Weights of a small GPT-style language model, trained from scratch on English Wikipedia.
Size: width 256, vocabulary 8192.
Architecture: LayerNorm before each block, biases.
Each number is 500 + 50 x the weight over the matrix's rms, rounded and kept within 0 to 999. Layers, rows and columns count from 0. Numbers have three digits each.

# layer 10 MLP gate, 704x256, rms 0.123, rows 204-240, columns 128-255
445540562471480533559566550450562485507558538438553532585608561546452463506550495512478484499521498483502439551586445407489500504413514583510402539449532580501524455499609483537452646456495491551521519513606438418494540504449540440468480502518443516532512507542393580543468494472475450485406525544457622530457521453567482556534477517426485500502488497538478407529566454598540469466465
489422499469455448497545544557500539513591560555467446537525473588494537492548478592443434464549507452570494517530519483427539431504343506447552483548448547549476545548559471520484530512642503526472564553554374524473513597500495479443509479478447455506497501432411496464454437426449489505480449460422497537463436423474603475538518556500470457505482581531477456500565473532547443515434
537527501534474491464532410473474492504437476480523541472536535570493511509513518523493515502512463490522470487489562471474461457468494477559465517570449528492486516555610545425371488530499447595540554390546553532548464488450540507436590530605392553553438478419489514478471509447514466532455434423520488459454423474489592513636404556493520493434532474550543490550501439454498537567466
470500484419508604587506600512573503507456597613497454444452539556541620545546510516489472505445414459470466443508474569479444474507538712500438568512589516562559508502510443447446453605512535486498424523496511555586447491481478504451470488475508507507504482566551498567431541568470417600505501513508439573525542549472460567565522563584534604375509568411540461488524555459478462488521
503473534525385541504401466562535491478471541543507472503479436570523476403499548511544527462530548439474395564461597518474499522505501501593402541505517501483549600549501455533452470485540528553482547595504539478551510554524468414426529469505437489404577650554460541485424477440484417488484538524462464461482505423452417512498479476548537497484491523484565474489448489599451490502500
486524469390428486465454465496553560446467550451528462468397498478533520450484431483511494497459473488464546443453472469423452451526508561570500499525546541481467495550473482495512582494550513491580435529450533541575525533565544591490498472561420415496465571459529534487525535427544533507527478428523431500467539502496464449577605549545487458459539457621499483546484471622500548494527
452537527507473463521450458488501491572417485498507548533510511517462463494542454484444526554570421443434581439510551469482571550462542561513524506400516498509465485610545496512546591591528464479431439440581502454566449457467443493517390525573527441593510511482490566544523540473459456561470424435451487487435461403559509588597512501469499484448515463534479598526480479540588471555423
490433500504468486499515495567536560498546508417548462457603440521441522531499549526463517488449459485496491462531615473536535535459522466462406574541494471432457547595561568538435430504494504428443478529568543526494428494471404489529496493494556535618489473516493460448536498415454488438517562362512519485513541529448512486562505625527500493447540514526531481524516417459574459517478
469546595511505523541534372491554558509553444539519478572437454514505490499544615474436582372622473463573522462444534577464500507533483521545506487601471516522526535472460435486486518535555505481554497531471450525519428465501558498541533512511503519552528522522492462517561576493547369510603497532630526560439495430492519522467527509451526480523564539556514425445499518457522431505478
531453533545447598534570552569589615465535464547479456536495474522642433460545409503604544470560564423553447490438417437529431450460422531429477572580506530443471479465536443560559532494499440518573521459505520573568502523544456537396511518593451474446471456447504453556478436427595404457453488502473566505523480521455481570570488523522502562426447473522480477522477549401412508504545
487555426501442504509457506594500470426460572509528505432569551459435498491437492534471524539504390561486473504450517581514533620561540512523479463549469523472583485581518535462425467555465576529548480502470571516508530459505498514578502540545521501563546572372437434538544533521490545531492500550578426508471462370397476482451474492427516499442595516508530537482484598562587532493586
572444452515565528566568371514536487449499427507522390441459466496542490544491461472497581533628516455471570529523501393475394501508536500561473565501505599515511452496539498525523483540513525576518507478551493541470479482553567456415488429464452490499488551446510380468511489430478482475514431492495440504513429529488611422597591505423508464493498476482537532487512503480447470534567
501462464511487414458378476428417470454402557548461537423474500477406483538517515519450488445446538526538468475423515541484490470490429528520469512505572403515411562579480576591579490550473528574566522526452509529504467476512563545456480523393510517550454584530595451518393489517530420514510477503549457456529541439511459552550476564489516524548520537543454457527459455524498474460539
551417532489483477574539469486555584491504438451497434617497489475426483541506511567497482487513571449536520478492491498462432518460512501421566484503449385503436503480513498496453523518544420564516558518537386521422513545444575485427509482483443561585457478507543512499480550360510426482487540511473521555370468455478480607501536476532614513564502526465545413532512522513521567533472
525510494489525564527531482509464565490513513518411417479489500502435488549530490514420525456514521477485475474503457510532573505528466532575476510563420501501497524531489485505475488573562446484458504492468515465528481539480490437472455549569497620514568555509544422521510504461552414592553510574534503480375462472517466517538505468463449600494498491520509516452488508445428476518511
575528490495505550568473519537447430484531501558541507467487501502461519552548584494430517635543509522487486560531470502461466458540396443503514455444511449467528505494482472514522438553453519507499573578425574536491485432545547512493548538464559414557519593570428528470421496539486531476559421574469427493573552393448494537478516522473527556458519518464513504540532474490559493467478
519468529479483473458468547501476628433594538474489603483376552509532522519519526584492494509444573515509562573446486538552558460488491497528517516431458538497439467531510558515561483570622556457492456545436468491486620550466503538547486514467468505453455542478451484527477562543455524414408532451507534400479601507550469582468490570524553534481563525457492545547496486511465528467480
522493449424467424462427531515569463516591530502488517493497521484467598481515527499439498494504481456531535503438500526487541525488534496533468529436485495518537531508438509470414488536494400517568600441507508492560492506463459508500562503534501531489453554416477525488427550518532475434554580557509361417435546450508496515587482477551512509516550550495587505511529520530535449453506
570552516540514504500558467492462513445575649420541477548453446506488518482464402436541498497485510599521450466496524427498520429494546520535353554482570427582568569467548458546567579470517534580507577446533531414544551454437444483490524453499494496551356509442447438565484540524568537573485450496469479544470546501520565482522454457480471550520521397513457467502539496536529497455498
511594422471501477568395431539348519552375468470515566452538473492508466421496442439557500465452566575540469497494634503516426618416484536455555490534581546487509577477580504462552519580489407511577533418473516487523469542521537504478569462524399522439525525471622568494472631429566450473487450506430449442557510422504472459522392618479437497433590542512481538514610493495590428537552
471543539585531477508463461519460505566388455468550528543459522544462556500546538546516475449602502567453524476537499543511538509398494515453441517437471510471396455507489458449481565483491527549484475492505525513487527517459498567480435429439510376502531635475478563532506494462504434512584455485538501463448556490526543497639521523626443603545482501531555487536508480563510441477544
509470439497506541480425555448461473536534463544517516465546445550449600462554586496498520577483478525478629457432472462619506585497602533474419589521513491473513590564457441452474521519499548517511511417589458421533466551507469533530497490486505394530470486491525477496475553564442486565502511474539402556448412496532459502492445492505525421495579689358464430453484598511482488509488
478445564531596495517416512534498572473392360555494400444447458508518505526559537563440507551460515504553480420450490491541548483498385495555511524514569474533429486444472548495490403525558524454514523461564512577497555467471602467478501382450524598523582436452403470543511504505442516594457497504456468523499529500486522455537457527475535497530478474428508524450489423472573356461552
453471500571501528522606422462551528463577493534527576408447515448514564521463433462469513586440491534502552619397476418491600474452562539563510582507490446531557548495536404639541599516562537428525583534504513460453531471468470494525596541458608512591497380494553422510496546527560544479454481582435515453519498482521525508477603478485525501465563498529514423468451487532577568464479
554442581549533590466640482414538550476501543545516541522535498460572473476471489409556466549488647483530452484536436537484456471420479584511480482521557555527459531471501473496572508547536526541505552523566459449404492546445520519463578464620461469451503454503579562547476429446550435588399523513524516563431464425436452453552516525470478432414428542408569504473491490401557421522473
490448460598494426537558508476430539466590571515538461566499492539486557488465538488512440477479567522446486542456485495530476534478487540530556480575513457493449510533466483532499531609519459498504510462557360548559486550488521519503442522401391491562493534485437503520606545432567407574546513516527513498461452377469505492473525573506437486541521528472489563513461486448441585596546
512371569463524489511389512566449519600460413459525500496560496530488498568494476498476481495477512451655547579515550540454497505449456457464514573505510487532448529532564424488465490461506528501512580546442476504540449479510480461560627428573631494419447483459531414606439491499506494567511529549502462469493472500507499548513506390595541372443540546524504551452502503448451529533512
444593571474514497540470642444531483439401592569532513499488596533524535505484500503516473501477434545520520562327574451526505492491551498539467536444414415474477503491576652458541532569567494458581443555530358464507488578522566555442572568598479537551366513535521522438458557513517428469463498409510437497549487528455456481571499506546576555491534457508506479488483535574478410521450
461520532570597495435526562543479526489527605538450439502529492495462556504476411516471531478560524474498483461404604474482460490586485451548494523504521421451357585457518499455588591515479592512502525578488512438545533475404546558518443536486455508577507501408400435593476567499642484512437518541405481498567477492496480565498494609473586531454509487626520558525518525493539536486470
398473510598478488548510580547474466483472453503482515457483568578513553487521492433504478519490507405456528465459502537504436629478471437444595483556541428496523454444570504559511484538547455561470570471496508527555500440507434507470608440470533511536484545492523521505557519518540450423449434370489420450569464454584488440547480462548476505562457452549514476569556441417546513565447
398538582512524540535485438491487527441520505481491457480502471550547485458518526485439519523548454493569430580493530542487502454524490544391469474443512524506406470519535459554533559467486530563534522539557486426603455573415507483533529517574491483532373598392496473490524492523465401554483567563559522488488541530521563530575547402439567548503518509497521518402492492455544478439524
405553460524422576465475590498592462547491445491464490453483490525558579499486565468492595455508521562562503358471457545497563562461523487479430512580529580509400474519482529604454552537499586479468538547480469476473521540450446508542442475506486506517511478443500606407440563485398476471525522532519398566491467476538450534537548509494584565609485473447475455461445530519574509475521
476485563471404546473499474457516570572474541504542469423478465497471540567541550461389494517573559450481473448489507450586492435510475517554522523402498401524506552460606496432462524525508436464483518515522491448435502399532522484505481416461542462532455454588461571477506580466427444510547468519394451521497520535458532520426556423561591449493418560526440472593450458472584549393399
485496515493420524420470499528471527429445502532544407518480492515490513507522485641467536506478483511464495553460463436501572437594455479525500484453473462457526438552555502457414487525468527521495535501554561477482483450576563550524423553546456483525567529406502484495475513473519511508453464541414492486454465573514529499607450497501491513522521495510467542530488539490484431473417
510504419520451525516496575487515553458460534495451527526465476493469520534615555461535472508501510554510504500509504461421518398511464514487528543493512471510489455489496515503496495500491517558517503527506467522472492487474478520478509443476478493435546479532479587478480476525502485484508526477466517547516519516505485488480562556616460524505491566498522521478493483479445526408399
517476492483544497501498520393466692635523542423481476486500438546567569529503521442461485570464499516523529533443436490367433486531453562497532474451522480492538533372557529396517535559474452533540556473509449452487457473467580500416508565484444489541452548493454532569542586534501375477481505493530503475432504435452469514518476546538595366500541564526493572492460518482585559553480
452550510556573519546515623471489543442477548659497512599458511558509565488484361445556404429577533531484550468405540394520502542504452559366422617525512481485482438478519457512427518512427432465481511596496550538516480410476526479454539475530371546536430490474501457514513490618599467411418458559429445434504507481523433519542481468462488538457516518500553484496458475517539470502534
# layer 10 MLP up, 704x256, rms 0.124, rows 204-239, columns 128-255
479480517454496460549511697524519513510453408551509429459514497461450517451503489428465467574643493641502462466544487525525541531461483545563526440482550494456626511431497420572415299496467553504566361466520572504566403498433537492462467464505458578481478503500520415420550436439495503468511471498487539494492453488585525613545502581587535517505561408491519525493469587457453481557461
436583447504505491471493503483550445518473536504503502509471477579487514484510406570485540527418544434519493421495520569579591524446467462598561500472611429477463398477470473615530498526444440565572427499526568508459538512590434475525528526497487425505427439560486475597498511453521418466461425503428483580418455508547477602490520486478537488487501509534548353486545476460531494532479
570439532497597466567560573455531473536429391503498514525505511454596500470465483474566464481513443511514485540464524570522572530538476504543404537418491595497457574554527633462412423504517550506549435561438386431416456520526576538470410471482523514549587560524425500512559554447480593500456474505534443540465511518418456553513410505425521473469413474398581496479535571409492529497598
505603483536512430526500609437506490594498539487503580494534442504451488416535450465547556505451450525527512509543471458475450496514511429520516446542486508428423362493516525526441512619547521480490502509497504420505552526526519559446539573386511573464441479428509525472538553447490514436484435453509461583567491537475494453533597495508468551538520564539499476545532496493459542545547
437488586533445477408518477499510523522530596602521433498497452397442526542458509514537468521516448474498441478502568457566510495542470543469582502475503404530423518501417499557408467457496504445470466452582487553540414525413511448529583501482418493493392393484541477513527509505542482531507588650497444580541472564546398542457573473516455582478539440507440476517472465538398508466589
470508516534542583472518509529455511483511505479497501556556462546485601489547484497513560507529515486512503501461506535521507552413473417478539537552449486581488568478611440564445529492562451494474476447521471549515473453528564544478429482486462560531470522420428533522524530504499488479460499542569560453391568447557532551488468524486512563523402470466629541412424521519527441523531
473504520482462532511505481534446546504573455479508512533564559504521489538480462434523573498505520357459525467444608495447469544542445567469471640543530479525486438514428438478518514459482500553435566586457527427485538578580536490445562512431483571450518475578470513565480541496501421440482507501553483520397562467545466552441493533500577528497488524474511493573470493482553481462516
490496482544471515536526466562519479547481516543515439516507466456553534533523542457488486477447501527497560485422520497459440532518397502515403500498513450399479461564481613550521528534471535509518451399505564474595530431536374525554444441549505510468532556558466537487428573508516416490464481435432464549411586556481565507502519475535517538490500532513518471447527515515663543514491
557507488529511437524487628555462431478529502534444409453506591553480526538423485466532501575435496517474448485561505517514465559473463382570500476512597498462493523601549578439472489415503437524606513540512534480573466459502489407488525402480489479493388478465528404431452505559521604557509467555466502440533413456490547562522567450566457559542478493489571442521482576499477458511523
599477424483500535434393532501444619481529530498537510533475483527495449499534485579447538463489586504516540478506541534468482544492481477563579520559447491496461503465488586542530540364529463611568404533479535457529566629523571584428537496492487463516519546478558490429495457548453502487513513502557432490467443506442591384514543483572480461559489486471528543523575469502496573481462
476387465533482539506588498449478524529455569533520513480418454557488472571490555477561501514452480472481485452494494464517429439454557507427442532577482530475525515484562624467551595494467438485467438569526523456435470356616522456483512484618457555458531480563460504443511486531483410593539471509479578497495531461492522424507490570568515524516510527487483461520459539531497497529455
494531500468540502488528485497503467535517502469480529492531461484506478517542558402519536519439456567509423476459497511465464478490553506527535548546515503605481444504470500523409526490530532486546437512463430498570438502452512399438524428514581546483532492496512474467577597626438502535522528554455467445517513481473427591412533508490554550459557599482540523462456484485469511439468
439537373430494596485642465424542515513527492481469454621558447505453508493486542561516445489535373523561479553511565487449500636558559471542486443574458569560528396509424493517486421515447449469473415529456488477508480474504487545538446492509350473416454490503537499542488491473550447562510433474477473556507433464443495508454433489407485392503421488554520518452522635453477551496420
455516520417562511523445578552570512480514470438501522574464478606471548493513484411501595517466444443492490485501497488534494473442537508513535529395542478488348544497527567426433495418448442472503524556561449584579541550467507501463493457534421488539523459553471520485553472553530493478444453548445517475523510488359511583466554533615536488462521585436516531522503458530441432469475
519476526516500578467420512535535446526477493420564491448460585485427432496506482558490486457476523540447588590483460547577486639458477518475540565605472467425532488486440565581559574556497526519489536469536480507554485480419527489482466569536439501495532545507497384562498497432524453455536481537473568446527467529521488465585458412520436464557501462609526543477462521402414455541437
489522500454508569446429451490533502413470505536490558418546543487512539544499417513530519440428443424504429510489505459491563465483557522523505558507519473479529523514542459552451473486539542489514522538508522509568431522529511519516500412552579473526503562535605513552454440479493429532497551528424479474457493564523405640535497450462433522512492478573497485439455478542541442451587
557418562452525577472445583474442513505479412579507550579515545515498490604516456525556563509499450600530450490505455503537468477465541541430483542528533422482455627422571472483454426543461509496484515601497441501467582520449554454461509497550545528525424444514576540462480601516524499454449560515427471478585474473459541458495403470535520483434510495449457569532510565481558493484432
478524508459549419490525404644445476506461477513491501448503494483504404484508544559476512439511530555561359595531524509447523486464520454543469441435537541471534580517528520465532467458505462534542421482469495423550429556553516551391578406405496543508534510482412579452479429395619524519534512357514397583445476502548468499462458528546579477568575605552522499515550424515461544578413
582507505426514562539499527533504536479485604516540533483486523522479493477538453512447582511433508496510545510538417502507595441477523451486523499536564497518439491517479490533532597467575476520510468544543504496529509505490467509477574505574563502468461568522412485585580386454467520488497553505439460403447465495458522552521497476470506578507474444525437499406534509562521380497532
515476471491518616556426543397426504464511511461554480438591480500430381472518471549457484544527470607406525530559493539507490430444547510527540526596443530570548575564583440531486522492404432468559468443479463485503454480530438493394593402573426486501511424505433479519504605483581532527503426486514538529523468544569515525540414481573335412521432556559517492519596488499498539498462
519462534544557499542470588580482440532469472481542528530489560434500474521524482481480526454571465475490489525521534411423560592517526472500467471454507480461601468470493587552496487520528441480444432537528527539475544450536493532583509498504503504428421573463533517543517538469547530456576555459451471481428454488395529538563449427442480541524520545506493512449469623407533504489510
433477536523438538449496510492504527556517546508492506559601495522411593498495484564560505494539473519538537482521459585473484488415491501551543392514486604515519451590510521396541501527519368484558478594477499508486487519396483514496504471479442573503593513509340480528638500393433479518484526504436564550529379507659516413452479604463505638527499476517532588481417495469539501537524
527572440349380460485505499387547450524413505425492537480451484457544528417505474549463472497447521471581516607564537481483471564453432445502529454496572474514557512485547456562572570503453479435484598463531479493492487504478507549505548495489475562483436542521530541420407577531472460393561546522600381522509450528501394432471543406527544469571538472473468464529498520651538534539552
532448463612466540591406537520566442463529487526544550483486586521538487514488490380520475514514497405440565487389443457551444405522453470538527471561447469447387437448641490498442495536529494556540497530527591542451455552483478449449498531464534476486504580552483478520569567514585505541508513539519560429497478494512583525528581486594427540474517484517499601457477499488464453493547
507460489481447528513470541563560491487520473479554439482562509534482447436546473554438415539515517385466406519508492549436494564503511453409465456359505450466502599507477471623520573501355498449561564506458428466521597509521536465506511541499440532510483521473476559505562441506534583477497453475511529516511433469460451487446442490539564526538392456515541491444431508433547556471539
459463576457527432480554479578512456565502392506516533506498433510541496489490506513537557488549471527541473456451586608532485575518472471410530521551431575451491486527519468479544510474571442545423411432498546484498533533522476440446501423550533467442394546468501451551455464486435554574437502489477481491502465555487475481511463556567542455457534464600493450488500498517570526504540
485558488390556515544473411470504526602507516466552404495536472568568517413492460469505530555481525496585458532524505515472431514554475610427485495463493519509493513480542509540486510428501476519565463576528578564545529520506415397441529426439491495445582483485494512608556486512446449491504472447492451553420525540483477549485507449518557517477488469480598463593434491519475487531540
454515535590518487577463451491523484435471518526528554538450502469395493534438536447484550585469474471553505336562590478502549590413544504461422581543474569509587465477532500543487495514562535535499418560459502442421490544454515469439553444366465456459450547514494534486500520500575543482522464508564444507483500533404408601499476496531476441487436464483561355443555433575529503556494
358421461538472493519539414534478482435630461534517465439476446409477495543532479551456545580494502451515543570436470528522490387492496455530555476475446514449507572540515508505499478539632439438579577481488489434426434495565533466475486520484527515394560479628445487458450424435526551460533516506515523478447567539334568484485511542543522488517530518532524488527463473414469423543525
542509510438461488480497433573448513465516550587485488466484521495502500493479447507504595455574504567575566472505454504482529492545441465520577551601529557504456507474449548441464539398443475535614491485494582551558473503479568464566571554515581547420534468479475501468437484608552572523569532532527423566534493482541531484395551534477477509497524523538530518519474617588589513444512
524545549576430469384563518518505495442514478547489395576549491565463544494532513497550509441518569443489506530488500493387503522458535509455543514475476562431442481505467389490472457499439508511467485603485478519514570551429516451467455493567534511470443476535569600606452482359509468518453547394456551485500502537489540485497484613485495466463409467501487482431503446470616512491433
497444522489475507543494486418513569541502452480546471462414569527526405574461490572521509497480448498516473570485514535457588558518495598462615535502446413477558424389449569507378534542438614453439480601444474445477569489549542534502518558496470502508412521513582494558482502433520454455394545506530548532520420530477393410553387483598518435502486440503578455599424556524437485516475
492583484546583491496539507486463445400485510505510505479480513488502517423501577478613524492471449496540494569483495555466480475560498580448461522533487505550512511522451457508445500474436533460469402554433538449494471504531463525513457646506499515537533494499497480549473605533467504462492486559599575486526508542565412457543497513461476543506582469488413502482442524546476484503485
462579526536431461473544449461458545499508526418492544450520464457472465434519494514449494501440499444529490439548415561517524444507415483538546508491499575566345483510512452563481520489510514465460518508423462453546501494551476498561501501526448450448532580517525573438499517450493494486449496493543408477479461500427448518525538501504463542558495498538524624469461475435510417553441
495554379465508486386471440537468347528478506501491443410531534552581471497504450469428520506505454491537533485536505581564487540437501445444437472503474488447510487494560487523489481543500515422488517529538538462488467482566553501495507526522497548527493484453545482494537490477439494501506512524541506534560461506540534519537457447467515468427502411492505497484540560550602514398642
605393545494579379567493537634506569510532560515482539560537593494566461478485526497590474362578472595534550554552560600526540536488398557428532508480560488431555449563495515431511539445545483491572527493560463488469546494455511553482555489507472448560538584544477413544466484491567566410496441490440516548536443481549518475375468492536545496554493422567515435520409513570459491498465
# layer 10 MLP down (transposed), 704x256, rms 0.12, rows 204-239, columns 128-255
570531495429432563464476485551469530465547483530436582567558529480474491486520486558489402464473499426509536610477537438592445501415527544460579519487512536626520593431452537502491429578496491518493540541562568521418529489520408504521513511480593473522582502455492486539567598451480506497606504410525525388550489576543490507531532499571558483510437475469535527637488521393467502487530
452467493460534499535605559559476488556438478526381478477466555568502543519498585526499485521441537468523581427473500484494516488353491519538582445434426527494425454434560496463539504473544519479427520468477549468477484409473456511442523475515532413495474585464515366546500490467500506596428554541606481569466454541483553563515574513474527394532439527510521404435555482414446422507465
521455526506526503453472527493493473565473485541601542553561480414447552471521464565443469496537498438516461513502377540482478474542451522443484365525484568517393526512567475439504581533518521424466523536506386540483545599519508493541571463411474500498536502547481528394586601491533448539536594479497531524419495468452559531567469484468460605499504497513470536492388391530527434501539
507521606572511440542508509464422400537624468437461558493584512421412580497503550470521527413431455516570478559497444541520477457468570453536510484449437526401511555552422356449571412442427539536450474583463513475568486545537542467557483501505431458493512480566508386485623512563449431449553513461480466596508532624570490497446537523585562480430486500543510570495521574464578530483493
481531567441513498567494474597465412426425422401523511543459454510508428469478473469422536568495533520470491478448571629533506405597417480495462482541449640488513518395623489519564438688494506493546471528555520504447514564476477508517508439571431506533573519578521505495492518528501519515521531544541498539537566420501620557485464490472487587426558518490506495468528415624466376504479
540506530532465504502534543479519576500473516486454433471567452500633396512462493478496449529485441616463476451499454507448542464512458505506473564488520421503531500446474475487569553409446489513493490489471481477544579533453486537555426486528439531468522509508494475439538450563415536522485473403500499556438494438541442530502538522464557564541560531448572493509492536468512481490506
505530520528474418486564515484527577463545467444454419386462553456526472451487572461542527480477650548538520568510501530473520514525503500592558477574433478529456515499495519446481426553581528508448445403589500467502501462581422567515515491416419487492511453476521547458547465433518471523550461498455485558434492574490393500465557507481560615672468471574479512514456540544530531530552
425378548527451455548527435526482492500489534606506533473531499523439436441561525415458490463482354464443465466481494489403616586449565396554552500517465464566489463475491578594499467440642488427561444485568532535458523551509497513564469512527416499380532505566464456572607494540465540489458619538579472407430526647417439511498530531461484514501534499448524479436460519586477523555443
549531477529518491489533428487524554520468455588508560498414513523521459490467524505541558437477429458459512518546545477503491447530547563582603449465445431535413505492488471472487570517564446446453386433415490517580539492458458488484460524574529467520492517529455529487577603456509465514533539501594506482462444535531478494563566526521573385545509507432442483441431458501458495509454
490571569517434477525462470486549467535548534470551475568491458466437525464481438505568496495480460432447486524531512520529622556493497477563404531490528510493520447503599439444472560556509546448471558503567456542585471488462456426568455576491518533498545508437409462540538510515505550464460505465481507453527500453530453546473481380500436603508504519474534456527570446381470535526578
488475492506558560519528483553435534477524434454312480520556524493475483530400509480476515433529506549535531503476525549547590597486552574484458627477504582498548467513517448580530455455563506448505475492527511524371505471525515486515507511497448524504460492468479515546562469573566545496487601484470410471576474535555467419468393569451509551502537478562477498441489422477538493504461
474537518547484483478423545478485588457539532511404588527528423528486505469449475525535530566520540440471580416511478552466493539594427471516477453503499534397461484452518481522545544422483389524537566492454554558487547527529490443548488505546479454430527441553496510488469477515495530468496615433541609521434551420479440498496516546502564485468570460523489497472493472520571478428483
529507513526481519526530580519599562601488467435465406564566490549563523607447489434566578491587472462485464470533471410458525473477438553531545528433460432478419443442466462461482482419627443516476538484427438481521469472511470547442591482557603516500521507424551601440595522495444586452403473481545512575487452524411535479535447445459531529506509442502456429537524477531527533435512
603558495553537485451449532492472482563579569598342569460454545432463494492566495446459548513527494469482493504450509537543465480517484512560507540484404499447550473533443527436565464451453525489502456533432545486497511564468420509482564554529495537417586490505511475533484491532533512481476510430477523468528531588446502511548515500550492503447583481558487537466470515489468478431519
519434516518517444543441504532497555549505438467621554462506503552529578518477501593552450458441453561494442460554442469518460422495560457466575492432591470461510424553549480506497407506497532457468486614502501470537523481518589424542525528545534475463451473488503524502517475521518447493434470475479448516474590508418449513497544559514457550462492556495585485481464495516520534473450
604559504488509554502458503456444515510499513619582506590474627482531444491526522472535550504497535532514526503489523479525448482503367466441400485600488415536506435491495559527504480506453467491462497480447450565396504524552549529462514525528583565426494491554421527458459517460512476457513497576467551585478577419516552453490547514484450468442492507507515488495535497470481473452515
440458449521447410523511467460565617518511548449588496458497511427479581470544556499511523473495520518533471534465565531472527515461439452600410471579567531503467496554438581504472499493509551557422469471530458569530585494407411447535461467499494532440528529522489585451460502507642568605558489506542531476584510456586486475512553456518469506536493428452509418594448525449465540542507
496564473576421426497488494539552494431522467522422450396448471575502560563480509503513473503498510401528495478444584555539491529452409552485474544499435541563581429512465425496473502462479456465425545438392463493643372510478556501449460526476559472576476483526431534465440532478493444488504436481495486463512431462568489495423507493444517495594544495555521457441558581553486597447488
515511447502520493471506502510565505434505485473489516611509442528468528528461554494478496544444548570439484455564549636509533457539456532466524518461480422566580512402536525539459466429510520474564567539484539489535505539470591503455455527455508549460424563489510484510438512534545529523520454512466472459538527473467392559363464505489595496559497525496518416515528443455592569515493
514520508479474517545506563536422459565545599470454500514468526455398411453582474557551425457437385437485592595451521327546466500548377632506509604496455521467501489510556354463446509549530521364564466555479522523546469505469497470613602497501559521578417462607480486466485575545578543445558416411462498420439434534437453505450459485434503534490426500535561446518464567513536433472533
542475546502487467598490513476498491522579495452471531493530558467485499512502613534575514554623548424489519504604453504473480446488526541479477480498445491522388528539486495526524509384492491487553485553461379461593469448480508516506446513517511551544519469546436418474462561526548501509460476525484519573451456492510607470481547495499530520556466472360505393529476575520520484632523
465524489577496527499433561571518526639504550440462487456427555450523585525508496472473456494460594456520527519552557488503437462611560450489452408532507521471477557535546413458561518508503505460590500530415424485572453520564481492517581520529521529455524574512479474525508578515547477429704596361489446485587517545571427446517420563550437543517513542524443436458446423506569374548467
585482513578446546468544560502579468544528438463471425437462488477475488337471495496487534491501534520461459439453545396444496447567501383594419504503460444510446517543579484390548492394510545551480556508568556436611448535541510477387450467395523480507479476497524537546509437563497517460529513502621497505499549530472488464525534482462537506404620407567483500462482458584520517485515
555527460518457524468504542510480445402530400482522515426522393478459489559530422510439547478452591534537458481501475648519515509592505482478502547518549532441551444526557455521609538511492589479512485555573612508459508471455498500583456445531493505394557478457550498415413457588475456446463528497444415487457569488491469502420529437513587510431453467555594449542556511501485538481516
468498520518576480455512507498603541531524532403670567523441531430549443497471499471493444503557509466499600448498464508592522484414501505529434506512552507553557441595523445498549441441529452522438385439517474440501447487590522426586562445534504508450516494480487375540408501444609480489485449492517544455513479551550448464546590533540498415495520528511544464591476509505500511438427
505440439543499451523529482549537523503489493367621393576503463567435521465396547445510406484612548524500478500515514442511475515399484549534534532472497538530488528542563494520496486576602462514450504432610424492503483497545577472501519529472457504572446534488500584514563423454588521610533437484526408446492493449460515448505518468558511413557456489454501579485565494462518580538496
547518498464511506514479504516546539517549543473569514413551483477523523683504397516510484517467497466462503527373535478483493445520475561600555529491455458536586442457537483444509437351484565525560503445523565494532399570488471506496558532421508493564418540443462498532544483473442479486470474428523564447533541526468536443596423484577543557546569444450404477468535461427551437536567
509437518500379484462430590434468499496563495407439622540475667532488523537499488534515554457462425476479456523475625522452531536478542384492590609510490568487517482570563477514464509488501534455580532533468470470493568507538437543455513439617473541561513448516488442488528438446525473499479475464506493516513525454397512463539513522500459516450509533494564566494408562434501426532469
415498453573481479505491457455499460500455490509591508526517454514535498403559475558441494520525488502519564474511498508562531507424554424528502532499465472550488541477508538445417509536426545519507383535527477449509490565480497478517371525400422527512369537443540546517458464532442481437541509476542570551540480447505547481513452562428393509579425460557471517502463397454552525504608
529560488415470491461508543493559401491405497404484540455456472560511523509453488464590524531473485470512521556467623570553512515506445499388615542488534499484515445472516476476502474525633467537473466465521422487547564456488437410512514584543489530523496558506397516526541532440473423523396483493534495536500556379420478513503574509484560580473479492538537505534519497462530524592566
512354474467559462571565487448537413464506429511436605509427509559534526489447428518429553552416526526471440473537525573608503495566577534500484573444558385531526577551526434518572520462485476529416509504541528517574404479518556481554600482550446511535502475492453483479500502484500608503505465492442497500450546519553552504491490455612514436517573499519511450489507516531487445484540
502535537525527496520499480438504415484474561497549515450547461492559409526520476504515465403529469487530477429476489450494566521576572577480407391549447540510528573513576529521421549510469620545526398544523500439339529493551552524519471503467472586550586448548475570508592520492356480589395495473521521557477468584463486493470502392531506514459457482445471481527499619443463537463461
518501484513435501513527455417490461559549505557420555484554520503461462505483489502405502517511562468449442510559540465513449531439490454649599439448509492485522561477576569507460511516516439494589543529494435523498542471550503512452488395446461457521399508551470533525512506447545522590583424518444436464470444459525550530480488458556566442496468509461503506568486473498549506448437
500494466483450493501464552464562484493456484467434537513544436485506441490586563437494520545530441516496533488525539593513518435467522487513485534481494533495592542540522561373532474532423487498537512490489511569456475461484508538489489470537481466550488581538547471533573457564519420468555497505542450613545500481492530505507460505444542456545475570519531504532430487581474481437601
562430521535552415525514449467524513519503537490439473556527563473494526504279548453539540473509582430465524545407506515502536506470511574578546415471514496527508517483495541505523418622513429504601432468488480526528550525428470494582478551485457510474518499543449502489414554488569464513466491437521470445463559461535505444515525510442507547587477459539428560535431465448397443586438
440447529489474559461499587516520531629547497449467409457557548554468510503526456453437512442531504522453597449471590509501556495425460415552453495429524591558532541448479397470481430533477489531499541558444569480486491545537494539500484505485563392472480575419529562470547467561513459547495545503511461559530484562509570550485486587453418431559434552584415586404546500466490443491493